From a checkpoint of a small transformer trained on Wikipedia: width 128, a variant of Adam for these matrices.
Each number is 500 + 25 x the weight over its row's rms, rounded and kept within 0 to 999. Layers, rows and columns count from 0. Numbers have three digits each. The size before them is the row's rms in percent of the matrix's.

# layer 6 MLP down (transposed), 320x128, rms 0.169, rows 274-310, columns 0-127
104:489517520480527478505519527500551454474490468449525480504469463494459471462545478474519500495530524485481515512532511511498481498493549534516533529551524462477477473516518490507513489488467502469501476505490512502499503535476529481500530472495500473491493558511491495498497502501517517453515541490474485571487505489494552500499537527492476532478515502441486504537500514543510473478520
106:514517459499495483473465483496552526516449487480468501471523518497509486482484511505484474503498481477527508486491533549482502475499500500533556454504503520521504495484489510488441473458472487515520502498502493491453476505466502540479493534495514472466486527507500477531490473523479492503515470512525478494497510517543459528474530550538487457479517465490510460499415483515519460499501
098:482528528426494531497525473461538491517517492474514522513477488519506501530474488531475480520482514460476505511593529504535503544522477470474494494470531488515513507512510508513502493517486508513462501480531511456508562550476500495467487533510466522466488511534531506526510522487552497511468488504497459478481470516476475514491493490509504465503527470495492496522531525477479527527493
105:502505474482503489539479467469459486509481434501520498511501486495510491520542514570479533527537477469502463524482496433526513525499476514490474515547486501492518510488510494526479517524499500495489481490475498476528499499513519512508475498475508547545460474522490491525466535482510476494492518464473476482515464464517504487459485543511473493550506478515497465515496459489487542448537
100:547493478508489504492473544579490497497494544518475489534498526516483516532513517534486514476485527531481471485452477506530497526503511514470520499464505497468498490481513491488553499531533506527515486530524505540541537545522488520451547512518490475506515469497509517520545448500494498473490505506492488504500495563489480498503524523478505539481480477470543458515488509481532473509535
098:546531488481473511508489496478530490530480434500493491520494501518491462503560512510500494500498444493519492562460515513502497512529478515475489516514527495496514470502495469503496498471501521511553501469563478490507492487515471492463499461532532492520534499489492500484489442475471564544487469500487485535500454485472544515469493483517471528495504496508483541478479510458515515475477
098:488499491499492446493474498477485512442508481525511489476504513536452494510548482520505481527508497484488513472515488488499490519511484495467530456507508464475488480455504507468505527521505484508486477542472530507495532442505502505544524535502464464451520511451582522479501511477506499498526467535534514493533511474498474524470468524477503509498446488497458482518493512494502544477510
097:514532479496522526488505537526523492538503527500541496488526481489503547467470494476536479482486518505430486498467523534477486494490493519496517527497562516493518514524521499474470557515523481501451531453519519470514506490465484542499483504495486498529473509500483524489488518509508512512476456534537490531461524480490495491528470491512455487535493459456517555487494477502494549522522
105:545512478502511560516498482520534447483512516508482513525478534501501485470466495499509527517490458512507535521534515498528478519472508524491501515498525471491498523494544533453444505484518456495510494506500488457514501526538501543505482481497472516518456469454477472516492512495504471538488502477445463475467540496464533468541517488475517489463473506474484454511526481490490518525485
101:484469491514506485493513520518502525474473479485500493450529498526508508539503472533500462487518487537525528475484520516469507520473467451446502510513462526479487456491480471491507451485524514472482481474514541471533467518495480501493491535507517513490524465458468552536533481530463453483499501495506462509456491521521482542503488504454486488512480499497491539519484524509456499459464
105:486485514448513468520475508519493534477507510521519535487504492485448495520586518464480502554492510472474483511521494513471509491512523503486474420456486537524469529502503542488506514489460475491512506494502519501504533534547464515527510497515495523488530534518493474523511486523514479505480503510499493504501510476502478486512497460492488606488527491521528521490489488512494491509480
093:550492530506504512507513517514544519543501468521517507523497532504529498464444505475516509482490527537510499473521489522514471513521482496490511497507465488460490445496506519477469539461539535484501478467547506503525456524498545541519488498512476497494517517481551516483507510475478506501511491565472503519505508496504503507494449539493504468455475521502507517488453524534450450507515
100:505482520524513492471450539525494502472443510514520548546494531483453498516546480545505474493512514540481488518504526510532501499468543497451495538530537499509561534458525512497512490542497524524525500501488526498528481521501518521516480510517472515468496517477499521509520490514548509548509521480517456500485491482521524500528513483491505526511466472507522458534484492509537547512522
099:494524480504506479509514475455506530531515499485481485504447473472515513539535499472494512549470500504544507503535467466511506482515489521509511538472508501496532439488499504507514509519526445474460509523548581486491487499491538517518529497481492516495497481520485517496489509447517455517448512461476489504518539515510523490485522487487517487534490494538472534488527501499441478475494
103:491553495512482558554532472477506545499502479511498474520514509455493477497441475486478526464491479541529490512524528507492509518492485466559477517500513471482492539515531507502460484488505565523487502454522526511523513524513536501478525508481508514520489480526492530501460508487512525512497483493468458480519538488495502452530463526493500470515531476502492503527533455472479511496520
107:498486513511466465467508481471520520505460473505498482501514525495548509509453476471502498539484512508480472512497545496524528501523521482451512555498518480498516516515498521525437548515526514531493509461532532535453520482567488506523508482541497494440533527516502530492521485490510518522485476470523479464505524536483489511483512526544496521477470496472541473513483499475503519515507
097:507503503484512481497485495504530502455550494522498487497512534540497534565492484458503476501493489537531471469518516487493453514524532473498462470477492520540507488487524527488451518484530514514522475468478483537464470517540478494514489455528534530500538520481469452493512517515483451494525507518538500524507515493509492555544493489482518490535516536472493496516532483509448503514510
106:520512490517506509522488521504522500457488517520517535487491519484482495493515472486516506485549508533514522495528491528472518527464495487457530521518515497451505477492494488486488493494536534476529521440505527485518484538468510482477511478508485502512518511492468494487542482515491496513529498503522508514549584477471511491490512469575512514512484435497504527530483458479475577504488
096:466517498512498486494535484466536510516496504465528481552514507531464486441480537501530528497477502552471526475521544464536511516490476448477485542515475493491540493494476540499509486470467458508525509467482514504497530494528541503472477485509486441497507492512513495504505524513500481502473504496521503467539511535510509538493509548487507541491503500537463462540461537481514481513497
096:504476499503558508501499489527523492485512493458498503464497538519557507527527526495476539527543516541474530498505508490497544543477500512473498470507492480508546489502503519515460483481519455499482493522510487504516550529513466529506485507486475444484502431475499463477477513518521532500505479467506509504458483532487504493500480501474513447532495508480492473528435492494505443512498
096:507497502472513445470494479458517506498491516489493459513520523499494482467531491511512495475513486490449488510513484501509487424519514494525430510520496495509488478462486492497561448477478504513538528496508502478494517534509464546478475484497466485537525487476493449457517540481543483477450516485517513521463486464510517458484488499473503535472508507526469484509517506494516474525475
100:506489497498545507484493479490469476494498501522536501518485498477432529462472498509530553487471474537475500521469516480456454505506477506508523530501516453512511482524508525524454529503503542480507513470507433488535527488522493472498502450511500518517493483505509527489475484540485461496482513496537493448505509446497495505484499535540513569497487503478523517506494469517480498538477
096:540495525496503410504488472515478521547494481481495532481496506479517507491543469486523495507549494526501477522492538486527529512486529543498487538473547512541474503440516485485528467473481486515493491488511461479528524512502441491492493479485499503517517492498530501511475498513514531525500483513488505506484503506494558522436511492519512515435482490510473500540493542453505496512504
099:483489516475481452527509519504455478462532498487479516491488463513479469529506487546502521531538468494500526509464509510519543507515506518434503530524541504474566488508456477488510485494530507488505524477506512486537485525483521517493502494468464532515478508493477519515549478493516505488526484529465477546535514477540521486464461480529483486547477494500487503508474488462508479462544
101:487485520482526528527519519522531541520496497519521515499509524471473531492518461505476477472505494534457515481467510513530495500464514503532499531515532489458547521484517542532522479485470487456509464553459488506512480545502505524496496464492467535543525530462517529496534462537511491492539516533508519490437546511514518480491489459471501538514503469500515523528480511525499485498501
096:527515477491504512482523522499508551504546484460503493494494500474476511470462527522488470540524528467502579490485473476497544520477507498531462516536490502493472520469524508523520525519483483470516478508512540514480512513485504537535533519527509534482514518531530487510499511457505489465518547539458505505486501519485452514495534515495501482534505484468489482491506488443500503428476
098:475519497509457497510494413470495508470544504489490509512474510542487495456418514479476522517529491534480487480466490486506477519490494533520513527474503522522525483473502486504474472551522513487530467518492532487497442490516515462499467530467548498478472464493527499494459454504474507478526511488505492515498488539521476518486481501513500493480521564510511494493541509489498510488510
094:525501500497510531470496496449464492527508488518458535533487504504493504488471502508527443553508489520511537498504469522456442501497474501493489536469462488515480462522462507530460466492483503559537479486475467486516479480540475507513506533507518489529488436511544502499516516543521542482514493527470514492491552504505514512506505506491508508505508490515493492531573499508484483476489
097:514481474508501416538524539537469498480452538487488498500498458525533518518569489548519479496512510486491504499497478465498519472445527513484484475460487528468485499499530523461492494503483482494482510481487531506548503489462507531496503519543563505497530488493495518524496523472509453486507477508465492491511515461494504498513532510470503556498472477508512485459504491500492479472486
093:456515491546512471483514475527496514491514484491499469484468490485486460503457530526502534520555491452515503510504509497499466518499513522527469461506491508493502501471513519482454491462511456507539503504511495511515533431505497489476564469479478490466518432516494520494508524471480460526525554491525502473486535547482515496502454497503526469505476493532495504521510504518514521523539
103:514471480500513469507463450532521549498448442471497516483497516524490487545508534475533527507480489519527470509534479510526481493455504491530518476463497514523466524496481532448469524543523518497495467535504522514507513500483472541523485496480450492500521453479496501516531510521487453516483502560520525483518487481494490488511487475523508476510502543505562499522493477495470516501487
097:529532509519513542488482501521560510531509506473545503496516553496493471520499566503506482507505496527493510523475519540495505506538492496538547554480505525484480528527491473512507481503481477488571502495506534508515506549481489496508508508495468508495502500486527508543527478526525495485556506510507484479504499526532503493502533446546495510506489505461468507533462502535471533483445
110:517519472505531528531513485489491515527543492512480482510469487460449487505453567550479537488467476476519519468496489472457475515513472474470543518480511513517490463508483486498500500513506462506527482482536478489517471463496473495483525494521544506506494507500483506504491535523488559505445492503517497483512475484511537521506516507490464478534475502553478485489515473437524513466476
103:476502442474501501498515511467476446494511515540482470456492483500500513501509539488516466503494504475521539516486486511522480498501466505503460475490475533500530481523514518480512522545472548486484497549529488489474455508499488457481481500517508568529485453498521518530521504537500509488546535493514520523517473517522492499507453480491512462443513507498482491523545481488563507513515
101:489510484466464457514499493475529509497505513524496488512497462481441486504513488501480497487471483497491510528527494506494520493480536508517504474521511521480451517532480470540547482501478489454475517458525526498477533527432468494511515495503508506502506506515489451443476512501457495466465512494477525544496489505484495480488526492502467589471545505457537539497508507525501509500521
100:482541491488509518484540501487482483512502485504476500496504486526508489508449511479481520501542474482496505467519467502535467473519488483490473481519501456499448454545510496507420534527488484534509484503520492476534484494507530474492524515507530486538542485538476530458484482499476536478460521531478475460477512531501526497512453547512533458511521493473498497469481536476466485486503
096:490455522472490470492444504464493542499537584504472481471515479480541492459493488493489536487483525468498512498495487510508521481485477496517481480520505506522500530540501501456497499499539509530490490479507541502483492526484509554538456553537479528481485554539516502506498478458475492493478487472509485493533491521489498496530516523504511479505543477471511500532479481498554473471519
# layer 6 MLP gate, 320x128, rms 0.227, rows 275-310, columns 0-127
116:499457466478529518526502482507526486496468533546472500484508478483523486461505485499515472492497467500523503493502512477501489501499463456482513483514506495531506499502515532512488490502491529503478485546479521507508450508453473501551529491511477496488526473524456496514492481523528559492496473466526468446472538497509527468550482557475508489525465534506532469523491468510521541464551
094:487435451515490530527523454535505449461492484511512466515465545469507487471479505493518520517489521564520528498498455510516522477500487492525493510537486504512483502509483515495487534551547500467487506490505487533489460456478523536491513499512532492533494545491466492505475493490501491515543518512491481495499512450525497474494513479468481495514519510485568505500462442497513522510495
117:496527485511514526494526535517512534440474500519469456509511534466499505496491514472513506482508510564510530484502508566468519529475510521472511489502480515468475508522544520501493486496525492564470494485463484556502467504486545475490515496511476491447498481526465477516526462504474488516503495484510434482512511509499501508553507513519475490518472462504506479521468506460524484527528
102:477488506497487518516534489464473477503487491542512479463495494452468467490498474550495433496505476474507469456472509526476484483488502493478480477500486523481472521482536472538502497509516521472465512474524464500490462460490538502457457507512457486519490524494500509458428521492478507490512497498503529481518520505515449533474473529505506498478493527450514468454464521475503479518510
094:493481505432538507565488502524529558512533462510488491539518547522506479513473512478494517457525487521495485489498521490507483514460468522511483474490512505506480474493509491529531495490483489516498496538484507514541559496478526482487519501526549524487474470480498461458486502506481545485503526511527479488511471492445523486525492519514519498550509492506539482466489540532543493467477
100:546476530480471524504475510511538454519454525499435515510496505476521492486475495468504481471499501553512503495483532535525536489504489479528467499496497527509508506553518520509502497500445514510524448504494518491507509531486529521513499517511509502485494505518464479500484474517499535546493559485448490486504546542495515502550495504522556532498523483489533505483472553526526485523520
094:474474500467562473534471521498490494498502485580496442505517492489481503487478496503475536560491532499504524465491497551503475519496509476427485493490490442466479490531470510497513482521540460501500483528529465516496488500526507496495495508491508445504534477507502494505483508500516487513497485518512486490525489505515474481505519448457510506482509524493513456511518504484538464560528
110:519485513515499530489482480492501493467509492541456501479500462473483488523499457496507477472461545490488526495522538529478498530530476500496514448428500469492508459490518538475497557480527458472474464456506478519471492512471524515490479489478500552493522494505515492530494493502477510480521502516537499469528525503512471502512474508506463508499492468493527503456504526480526476454569
104:519533504485471525514525521540545506509539491530475496477499500520514501513487509504488496545493576515503519467509515548521479501533478471535495482505514475516533535514493471485489461523508512510490470490546523485486447484477497457478503493531482464526450491509516489480487497526461511557497503486476497503524478522489500550540475494505497475453515495523533514448457533464518526499482
104:510489507531508491491501569508522458490521488522510475458504482517522496521510520491519451491491516465471537464532502557500546486496478533531480441517509491498504458469505447531498522498514508496538484474526492523528494475462484514524515479511501516487482494565502524465494511506457538472485510475511534502503480505498472546456462485508493444502521461509506497482480509512493543491503
084:528481480484501485483481579468495501532541489507516522487469540524472526503506519497494508485522576498492481506525515513532521486539519513514529536525515484468529491505539512482509522513521497461498484523515490463557475507501492536555538491502467507448499521503515465533495487495492519501472504499504484520523505523485496505483455513519481531476483507512553548505484541541513516502549
101:501535491472523522528506488498512507523494520511527502562501459482470470517495494484499516515554472512533492523493484479494478522509482470529549475545500530509514513539513514483507554529483509529458475537527474475453471527493513542551559509479496539511535491476466549510501505538505492520498491501505508472484487467500477454525498528502526518489512476499529509497555511518499469492475
103:507509513508466525495559482552489486489541474469471472532507480518506528486499454491543505532513471485552516487485512458503467469482504487504515485516508483495500450484528495498487494469521502527533461471518516503536502490469500503485495504492466533527474497476448499510495455503487521528499470535555453483520506518498429521503474506465498463482493512495507477484488477485501561484535
104:503515514449511484506457510500489482477511512532487501511473497477498525506490485480549483495498464527524513484518500486479543473490506539509471492513491501476496516505519511504465536547498520486499547555491534481469520515519467468472512466508510575486469498547485548490503546527506527484455491506522508496517481502446551492523505453498523478524542456498535499502528498515468501461510
103:510481479496481543483497489518557524537477533523477501498536487508501508498481508485537475482468479489479541476544482539508473487469474506532498506479492477491497481522543503496500446481508515501485502536461509494522521498487448517515483508519500501494500470532548486540510492551508522480497528540500456490449476475508499505541475499442516525506529500486486529500556496509462531440512
093:529495551468548513522527476506483517520498550510485534505476513438568478500507466489535462468540460474502536495493483486487516498436503537533523493526512520490509492504482473479500506497517521486502488488476466501500475535491486501471509509518479490532454451504495506501527516527487540451482486501494483479490489508499510469530489543504446472497543468497464481500522479510509518480531
113:529505476496522547485501479496516530520502466536530532487472490466508492489485496491498489525541518477483473508524485520468453475493497529476526497490480492508478480565498490497508521516512463510470460502517438501484505498516490537513465506507477475510489501477480471480480550540470531494500510498489475487494522530489498505514475547446493530530486473461547520520489501556499510471582
096:535473506541500514488554497507515494518475507484485476528441501506483505464479497517527506489526489542489504543545528481518495478497461511497507468449483501507478512521521524480462513495473522429517486527480529508458473484486502507541510504531489522501529517494539474475550525491484548497471539487498510488498516523471484485473435498499507505539536474500519494534461522524516472493537
092:504472508472465528508522503454493479492534499498493512512485544495473511513492505461478506490503559520481480505534498541525484505487502516455491514530478497486485511536521516513502503474524510509511488475575548521506492470481476513493553470487518513491485441498524481521538519475550454489472504444490497487480506513482473494563514484474510501463495561484483526482510511497532510536468
104:515461538476563488498477497562475520474466493525513477533470510531486525494503459500497496469503503511490525511501532496501540473543466514510540449490508526524542475514479506485502530498538518542488509559536498525501486493483481505529485467507532496459473487545492458482501493487510563472519511483487482482493505518510504483526454511472482508470476490482533500512491545484510472522529
094:483507529503502532522475479514521525511430496463467499510554523510513542538503560492506458509512517507481508463522497501497514524486500532521483492476542501497505540505500531491513495556491495497514530515467545471493480487498507413544518495463508521484532483531453495482546502531472515488508492505504499499478490524457562493507519478514550508532521508494477504506523494499501512486505
095:520551498526503499463490496482484492497535445507472463527474509497538477473492468541523478514546514494556479473466448522489512486503504516491507507514487484497492524482504506592523484510444530471528496510505523543477502489518550493505517537477483499497510476495488528503511479490562496534541503499546509456466497491493524461480487506497468475475509513503515468504479508506502484486486
101:495515481513518512545511497471489517524464509501473448488529522498501495463486453478489491501512500501492474489547495519467514490485480454482535480487470448501484459455531527496506495480504518515461487509471529505505522474522518454489502526512499555486529485515523514482518523521512513482450471484537496507455509481489468528541578474515464502479491493475555515475531511507519531536496
103:512502543520551520481496505518497463518485524515481471500519494517512527492424466508521495489474501468499487468498510482499484520491526551460555494473499545479499493505509474498487483498477516544475445530484480484474541487526445520518523516480500527495506524529518527482507503568503511522529524507508503506467521568520497486512501469524543530496507529479513490495538486464515510478531
107:471481523476453518485508465494494464474486499480474514475476489539496488536494490509505481478496518550490440437505501521459462469499501465477513482481471479509504484503500481475486488518540494540465499460505501509517456460484498460461488454503531481465517509543452511494484475524483499519537517517500465506539493486496536477523483485483502488489507443566485511482487502503531501529490
098:509527482452501504486538577484513524499494505511463473537525465528519511516515489522522464519493487502475524500498533508508524510478498485505479474506493511491474491507489463499506515496492578470513519473513520515499462474515570481497523477495519485521474512491485507510507491502526508523461564477511498516500449475472541471543507492498526458500507473528487526477444470469508518529456
105:489540527470543495492469485520546476508511525504505502468478476500479483451509489473496469571507551493499461531476477492487565491561497494502504469459503459483511514473534512514503481523485514548492488530512565503516527479469493501517520493514492517477520491483492509519497486485483499485452494506514499487504521494462531496513472492491535480512505534502549493477469537529467534466524
090:509461512495558468522494515503526497500490502487527503472444457511489495507505510461503517496466483544501496500493482501521504529482491438523482492509534523487515511537451505487558521529504494497521453518505509476532515454505478436521485480462512495511475492559473484512487521520502516496466502494494501498484516514490575479512494466494494501554510507483498531483495553509511477465547
094:505488486467543474527490493513531488500529494524529481505488510502530462506472505527522492490518513486499499537471474495508514489495471487470489490534506479522495473486481464541499485520505466569472461485543480529498486530470500514527508474496501517501534496510456479502532529544455477498508490541505511510555541487524458480522483530457555515473526464474494533529505492537541453495486
099:491533484498513533518494507476468512440546541533509488515503470520518519414510449509518508471476514496455488467467483514482494491499492550467525482493451532488486483528508511513501518478486492495500463491445504477488502499476449485487503501513522512509484483486494470526514446502525519479522487498500459501469490527483454531474506496510482500454516459519449559501505503501502505499485
099:458513490455478469482480472474515504503509537518481468490498513558510503522511470520474519521492468460512513525546499513436522477488466509541508466523507495495493502551504453473514523496448473544512523512457483541503506493532522554505485471487485500473515494490505507507529518482500512531514513496490486496524524494451528456514469511535498530486508493473458516538541519457495490519489
111:475526420516507510538483500501503510508480520515492491445466514449485490537497490517503483504513526458527451511503490454461526470488484471471558478517488525479475511541476497474475527554463490489484517494537457507476487499478502493522519444510461498512495486514480492490480510476479559509499492453491510477518494477500500506503477523498470508485479535501481455508514489465538511499469
091:492519494493499503470491546543500425501527479510516468477498516529509501485497520527524532509507506481514496511512490452479506494498508543496476497504494536519541502543473508490502484510458497534480528499544524534496483542451497453503490548528522535459490487503518470521544481520483509516528579504525525470482497525508461480530472536502488531463526495490514513519522484491540509495529
108:520472473505527491466485545498493505472477496515477516483514533532495498515485543456508483502502525538498492485502449539505464486514506487476497461474496484479492503472495513459486539518541495522496529548488507511504452481480517455496525478516482512469518487553526465489542509470523551480549514515464528500490526487529489533536500481472468491484480505522485524516434496528535520532476
104:505486505451509497514516503518513482500461504482459469501495525473488514507489464553528441514513496450492523485530515509483488446546484527495488456520500445500478480504511492498459539550513485514489499493549460512534495520503486517510515493452546530511492486508482506498466495511470520487472521525488499504488508513498493517544519567515533483531515471509541536460460488483497496476475
093:497506514447528518482498481467524484541503536449486501497488470516512518514483487473504487496497472512482464526521476476519477512510507464537504488523512481531480516528517473484521497523469475493486501515522531490477507489518501513518505451586462509489443495484503512485468502493467467470490463506464477479472457526479492498520501496449541461526496483553499491505526464492506572493488
# layer 6 MLP up, 320x128, rms 0.205, rows 275-310, columns 0-127
105:494470538514507509448493513475476489467472531523513509487520502517512524460510526485499497471523465470535508498499532482502504467524488471517536500510508482499523486507524506529463525488485484512515550528473504463515464521505469494547463550485493460502520469479459523467470498442514490473467474512455464489495545456526457496478473506522478495509512502471539498519458499509509494555519
096:494532516472518482479492513495483530503544482531516487506506459484467508505497467477489509495482464492528538520489444503509505466502479486454505496470501506506489510493529500519464523501506503475472468506520485493480516513483473494441509502547476520477543479458547500548501497469551500517517460489531474516506468501508463530449487507480490508460504517518546475565527472476494518560499
110:477507470492466504481528499519475520507544528510489489489530518482480500517479473520516487529557477496498505449489481487489505465473513462517524485503465435479528469511515483471480454519467468543483529533516490527514483513500505463533505508462466485483520461500539544457557502475444510490533513502484500516509491501531508520491512478488491523497509459502477465447463464506509521499512
099:476542507511458512495491449484478491508487493497500475496514497450519533503501456487517527476504521488498519550513527504467484481523518525525457480539497478461540505480460484581509537486459514455495489506489492513501537494512513477481467497509487545513502517463500458473472461532481506471467494515520539509493527538506509489468488511480465473510453503520518519522468465517508502498546
099:488468465478485517497469489503531483495501472486460492465525508503512540496469515509458558521512478517494489529503481502506510479549506439471507512532492557486437517537488521491526467517502504508475522499487494495533485491492526482489497533533490505543547530500523460487524490504538509482512445474494475480478462484507489517522503487444500515479465490538493485521493504544497493514567
102:493509486489527538463550536500556497547479511513478539532490502520490509506495468479503504477528482519544479514506477547522500485483489507492455519464525541502515559541509516479519519526488513478502506477471476488533517498504496556484502486492511528485519446462499483500475535510537486492475529520430472520468503492480462482489488475484546506500523503543533534513510484522493500504529
096:496482454469495489541509485477479502489522498519516502463497487492472477520493481501473511467479462534490524510457540540496485491549514505490532488474532520522487510502496475479487535523478465499464513504502452488480515433467494502520496529537477517500521481479500477498513535476497473507527497481474510527538515468460538496427487539467483536472452473529513488527498453504535502524490
103:469511530515511492509487454480510514511462515514512464526510542467472499499482489529525494478533507536517495508487524492466460487492449534485558531505493493504511506516491497522496503482496455514519478492476485529487496516503552544501481508506478483477546488445535470497516479543492520496509539488484493484491527463479448515547488484480491520470500475558548465472495442494470508514523
104:496553530518531533501526475496481517514451557496503518474523511495499481459489506516508522495508511541521468537520480535500475466540496456546505514522527499539485504472509518483483521519502522479534450539494506506495476476489518506544515505540500493503463469456530507501523547516501483500526488558461509473508525482473524526494487479491474515523485500517517482544519436499506459497505
105:491500520542472476487475517491467489476442500438465466512483533527541499503487492502479470481509504508496558489498545506521458499478498529471493472506472535455485486472499505525521471497548525503547487534520507515498471530498500499531482527507503500533456489498531512508485470498466505495469475502538537524472496545471518524486484510456479492495480506536518497492498560465498491461533
094:451524488484476522455471513492504461486482512467484492480510457509496478465512525508474502484456479491509519517486482507508527517445491508465483527473488516495532514511500495501517473506492484483494503521454540511495527513506505453522533508513489495469448458483501458485466498506518484531493452444490511477486517563475481485514516452530476524533542501525469488525549475493527549475485
103:488496502499526513507501484529507506498493522495545462493481499509494553481492505493498521482517510527539493532498492508498523500499499499508526514510515562543535450558491504424499476477489466475459475524524501500505558508513479540520480502473489481464510465439509473540525438532461529478512528499494471494485521501499483508536528503536519503490510525484497550496530500526534484500475
101:499510463455519478488466506541466501501511487526502472496495531541521489496507493540500531479436478536509498465494522501468438457514553462481519537492494479531481511492486503514488476509561513526459524495514476536481490513495544494516520501539540565537464499519482490512514492523496487507496548495462513496495505472501504525480506502453488524446508499470483478507512506476501489487477
103:510461503511520467530492508518506494495475530527448476456495490494514519488505497494472531542479482492493485488496486467488459514490462450481481485494466517459527546508553468483468482520501508539501468498480496539491482477493536452554456454515517481472510533500517503496477488481475515471524496497493510496524540436434515494492485513482507490513459492487507468501525481469502510511459
105:469518498504528534513487511499483481454520495492509510521502551498484483458524485483512522502506475523532505509492503502521481503441476496491520515535481496502436510527525524502479520479504462575547492480537458511507510444460486522505523471490509444489499485467539475522529501488511485485518500551513531520460476460486484514508526508487480513501498500474515528487536541534473522546490
097:487512493487505485552510550485481473535489482503490448488537501468495522523522550502488496467508506463467519520502462484537501527479509521512478495511501465453452502479481481516501490441472523509493479482492480501495513503504493500486532471514498496428515523511509552554471482455469561502517497505484498511524476495508437512464496535501497479478521525474531522487513481477526517484474
108:498495526448512488479484497494523502507443473509569495478510469454516512500479498496499516504518512473455452501493508495524504557494501503549481506514492463520514493504447537516511510456500440472500486552503487466526551492503482510483481502499520494469514449522481484522513513474463430489483538496481558500510516507518520499527539515492526506505474482494478495523500508506507491513539
086:472528520540485488522542486530502520523499492469544479533474529479514496464493533567505492508521482511511485482449550506519501517478492458501456496446504457544509528519474506486475513485528520440507470488516485490513525518487455497499467510535498461483489508511548431525506514534498499496490533490471491500497488525508507472517491481516516529502485506527509514539481510512475447521499
096:508531528515450500504498466499529539518508485501511482490519476482459488528467507550497529485466491531512455460522503509513456529472557497541479534513499463512480484490473494490501503476517530505561479473558459485501512513508495516489515476487536494516472501533482473511548530496501454541488462542483458503516483466495533476472484497493505519525512493521482538488504499501511463459487
095:500471517513540495512501532478481564528493507491530505513474463525536559525518502562498489550505525506492530486540507466491553511517475509528534462511513509530500487476517514441495479499523488498507491494512470468527534507507516502499532501485536552500528515441481496512516466517475508503481462488484497469490456467476482526531495505502512520540462549477500501496536499494475492490489
100:503499471483507532508481486511456507498476538502481494493519508542509474466521500489514534520495514496515465484499489510545467498530484509482479473512525450471480534498482485496541501512511495481523500499481517540488525499505518466490510526511507467457493532523448547458530543508507554525545496519474544470515501452534448475503519493474520470492464508487503527469536485564494488468525
091:539504523539529463499489470529465500541496490489512496526463485520521499508531481526513533516524494527538490516481491499516489509478502521508543505486495485482553474465506503493475489477480522475486496490538467463489496506501467517480498505438515472501525506508516487550476503480534505446520519485526491462539499497520545479447431518468485510468494479469445483524489478513525459476479
099:502514512511528511524476515485491504490545501476512490520496562473482529469502481483501511482516478501557475472481500527473518513532483468510504512526490483508515507539459540464476511485459483523450513496483458548497514511501500530512489496534474513503516505540513465511511464519509535530465510522470510481521473487561478549513520497485504520469528545468489476514520435531539493498460
103:521462543472508485551508497457530472514492470448515506538507490555540532474484486513535540455490519517508510504538517490479529476504484507508500514509502533523496456525505522474502530485493532476476495518500545489511564509492490499569487479499494524502489501504465529507472486519457506520483491504529495533501521495490478513490487528542453521512476499508516551453521491509479509469460
101:513507474444525496510511548501514517524521508508539544500523488479504534513490543470525485536514484466472559544527438482488532490467555549514463496498479501481489514490513505505519533486527513505485507518550464535490516493485474475510520482530466533500484479508509539499498521519527492514502475488504492490493486522473459482484513484506498512520508511508475519505543501497477527410517
098:502496502476488494494517498484533510436458528481482498498496485484496491523519488484500523548479482483486501485533531527501515527456496455519527473496523545498529507504480509499526479437520458493519501478488459517461514527496509484489493476491487518494495531529439496530479484481489503527493517521488535491490476491500531515553437509506500502512510496439548492470528463489449525518441
097:504469537506485494517530505469494537459488479486500530515512512464521512488506512504534514478526464474492512474519437462463535508502478458534473527480482466502497534485520529462556489522492502513464481484469506491496503512504535482538472480515459489489514518518480517477510567496479505471520514553466540512481488519479521524456489496464498516481534454494520479493538461491533497501477
097:485511443457532477466503479483510482475499508506505522549501458497493526527494472514500519499458512511486476499515492490542512471485456502503505513507527494507544480492490497496480505538505483487470512459508449498489516503493510508500441476475509467481461477531485543533545496463516461486509485510457433525521477485523492494505474534452465553494466503496508515530474512512556494523521
096:547475504476482512500506497466483535473459487522474474473515486507489481519499479488501472471481479527495516462462487512515461488493508524522468501460561464453497475503488490528487503470550498482518531528532489502474480462481513511529504508551514509519476466460527523512487514486518500476469519548464518498523494486507465554503455528497449465471490465520526481472463518490529500490480
103:459513522496510505495559500511484493484509513487491543483480494493497516496502451489527453465481503519505508540524450531526465510507539479489504475506513526477519514479476480546544498475491529504505508484534476516502540491479507534535537478524466499525471518506510529548509496485533498515504440496514531482498469536552475534487438541494537511478511495487502507509539519445499509481523
098:518509478471495501516494453486495450527505500522465442545511511524528476490498465512500499509459511482503504510525505480430496507490488488493483473453481496541472479514518480492486515510484514545480545503455450525522501466534513533511449509507494464497495504464482481489493541499524536530453492500503488504497464439434510488489475522480533504505504519510519492461502525464510494505498
105:474477514515496481524489498513520486500512514482511452502485511531537498517512457501466496523509528490471479468505510543490496516507484472459454498507499479493513509513531506461445521499494532503490501465457479483487467521467524456464447548471507515500529503553496500451449520484523500524520507473462471497542511488482509489490510486523538486483472511470529467453461480528471546519520
098:523508485535522498499519482477472498490494500553467497514494470482524478535492531519505482509540500550500528476471508539491461502533458474502465526477479546517457559522513501519492531543507524500491448544518507459524491445477490505495534485510529506511496491506493536484463541478530480489515503448483504496496550519476524505467464480489528447519494493514499505487485483466493497468511
101:458519484465535506498539518516521577517501524516501468525527505483559510509531507468508535507501508516498500462505489456524538539480525494474427468448514494520502498488540492492504505463478545521528515447491531465555522491520518495516496533486524483527522475447488484525500485479485496522504481467491490521500468510479506480551511495496512504472513492490501524510535520499492481510498
096:488493500560492500540497456477519480501482501541490507499481507521468507497518494482505529508495524494517446490493429559516488524518497451479496520466495551474499539518530527524474480513506479529523469511495496486457483488499522502507556529516454474548517457504494518515488559502508499509475493493467491489494477511501506494501473480537514499468520475490475455471512525471474487499556
094:526512499500487509469444457526503478517507456502534526470524489509516456496499511504465444554509519530533490493524463476498496528509512533470514511530513462444521494524516478530486471519500503495519518499540505528526515490542515480490507525491482512483497462493534493489487524489493449544509497501461449502519497487491516470460510466535489512523474537481497446512484479485460466476462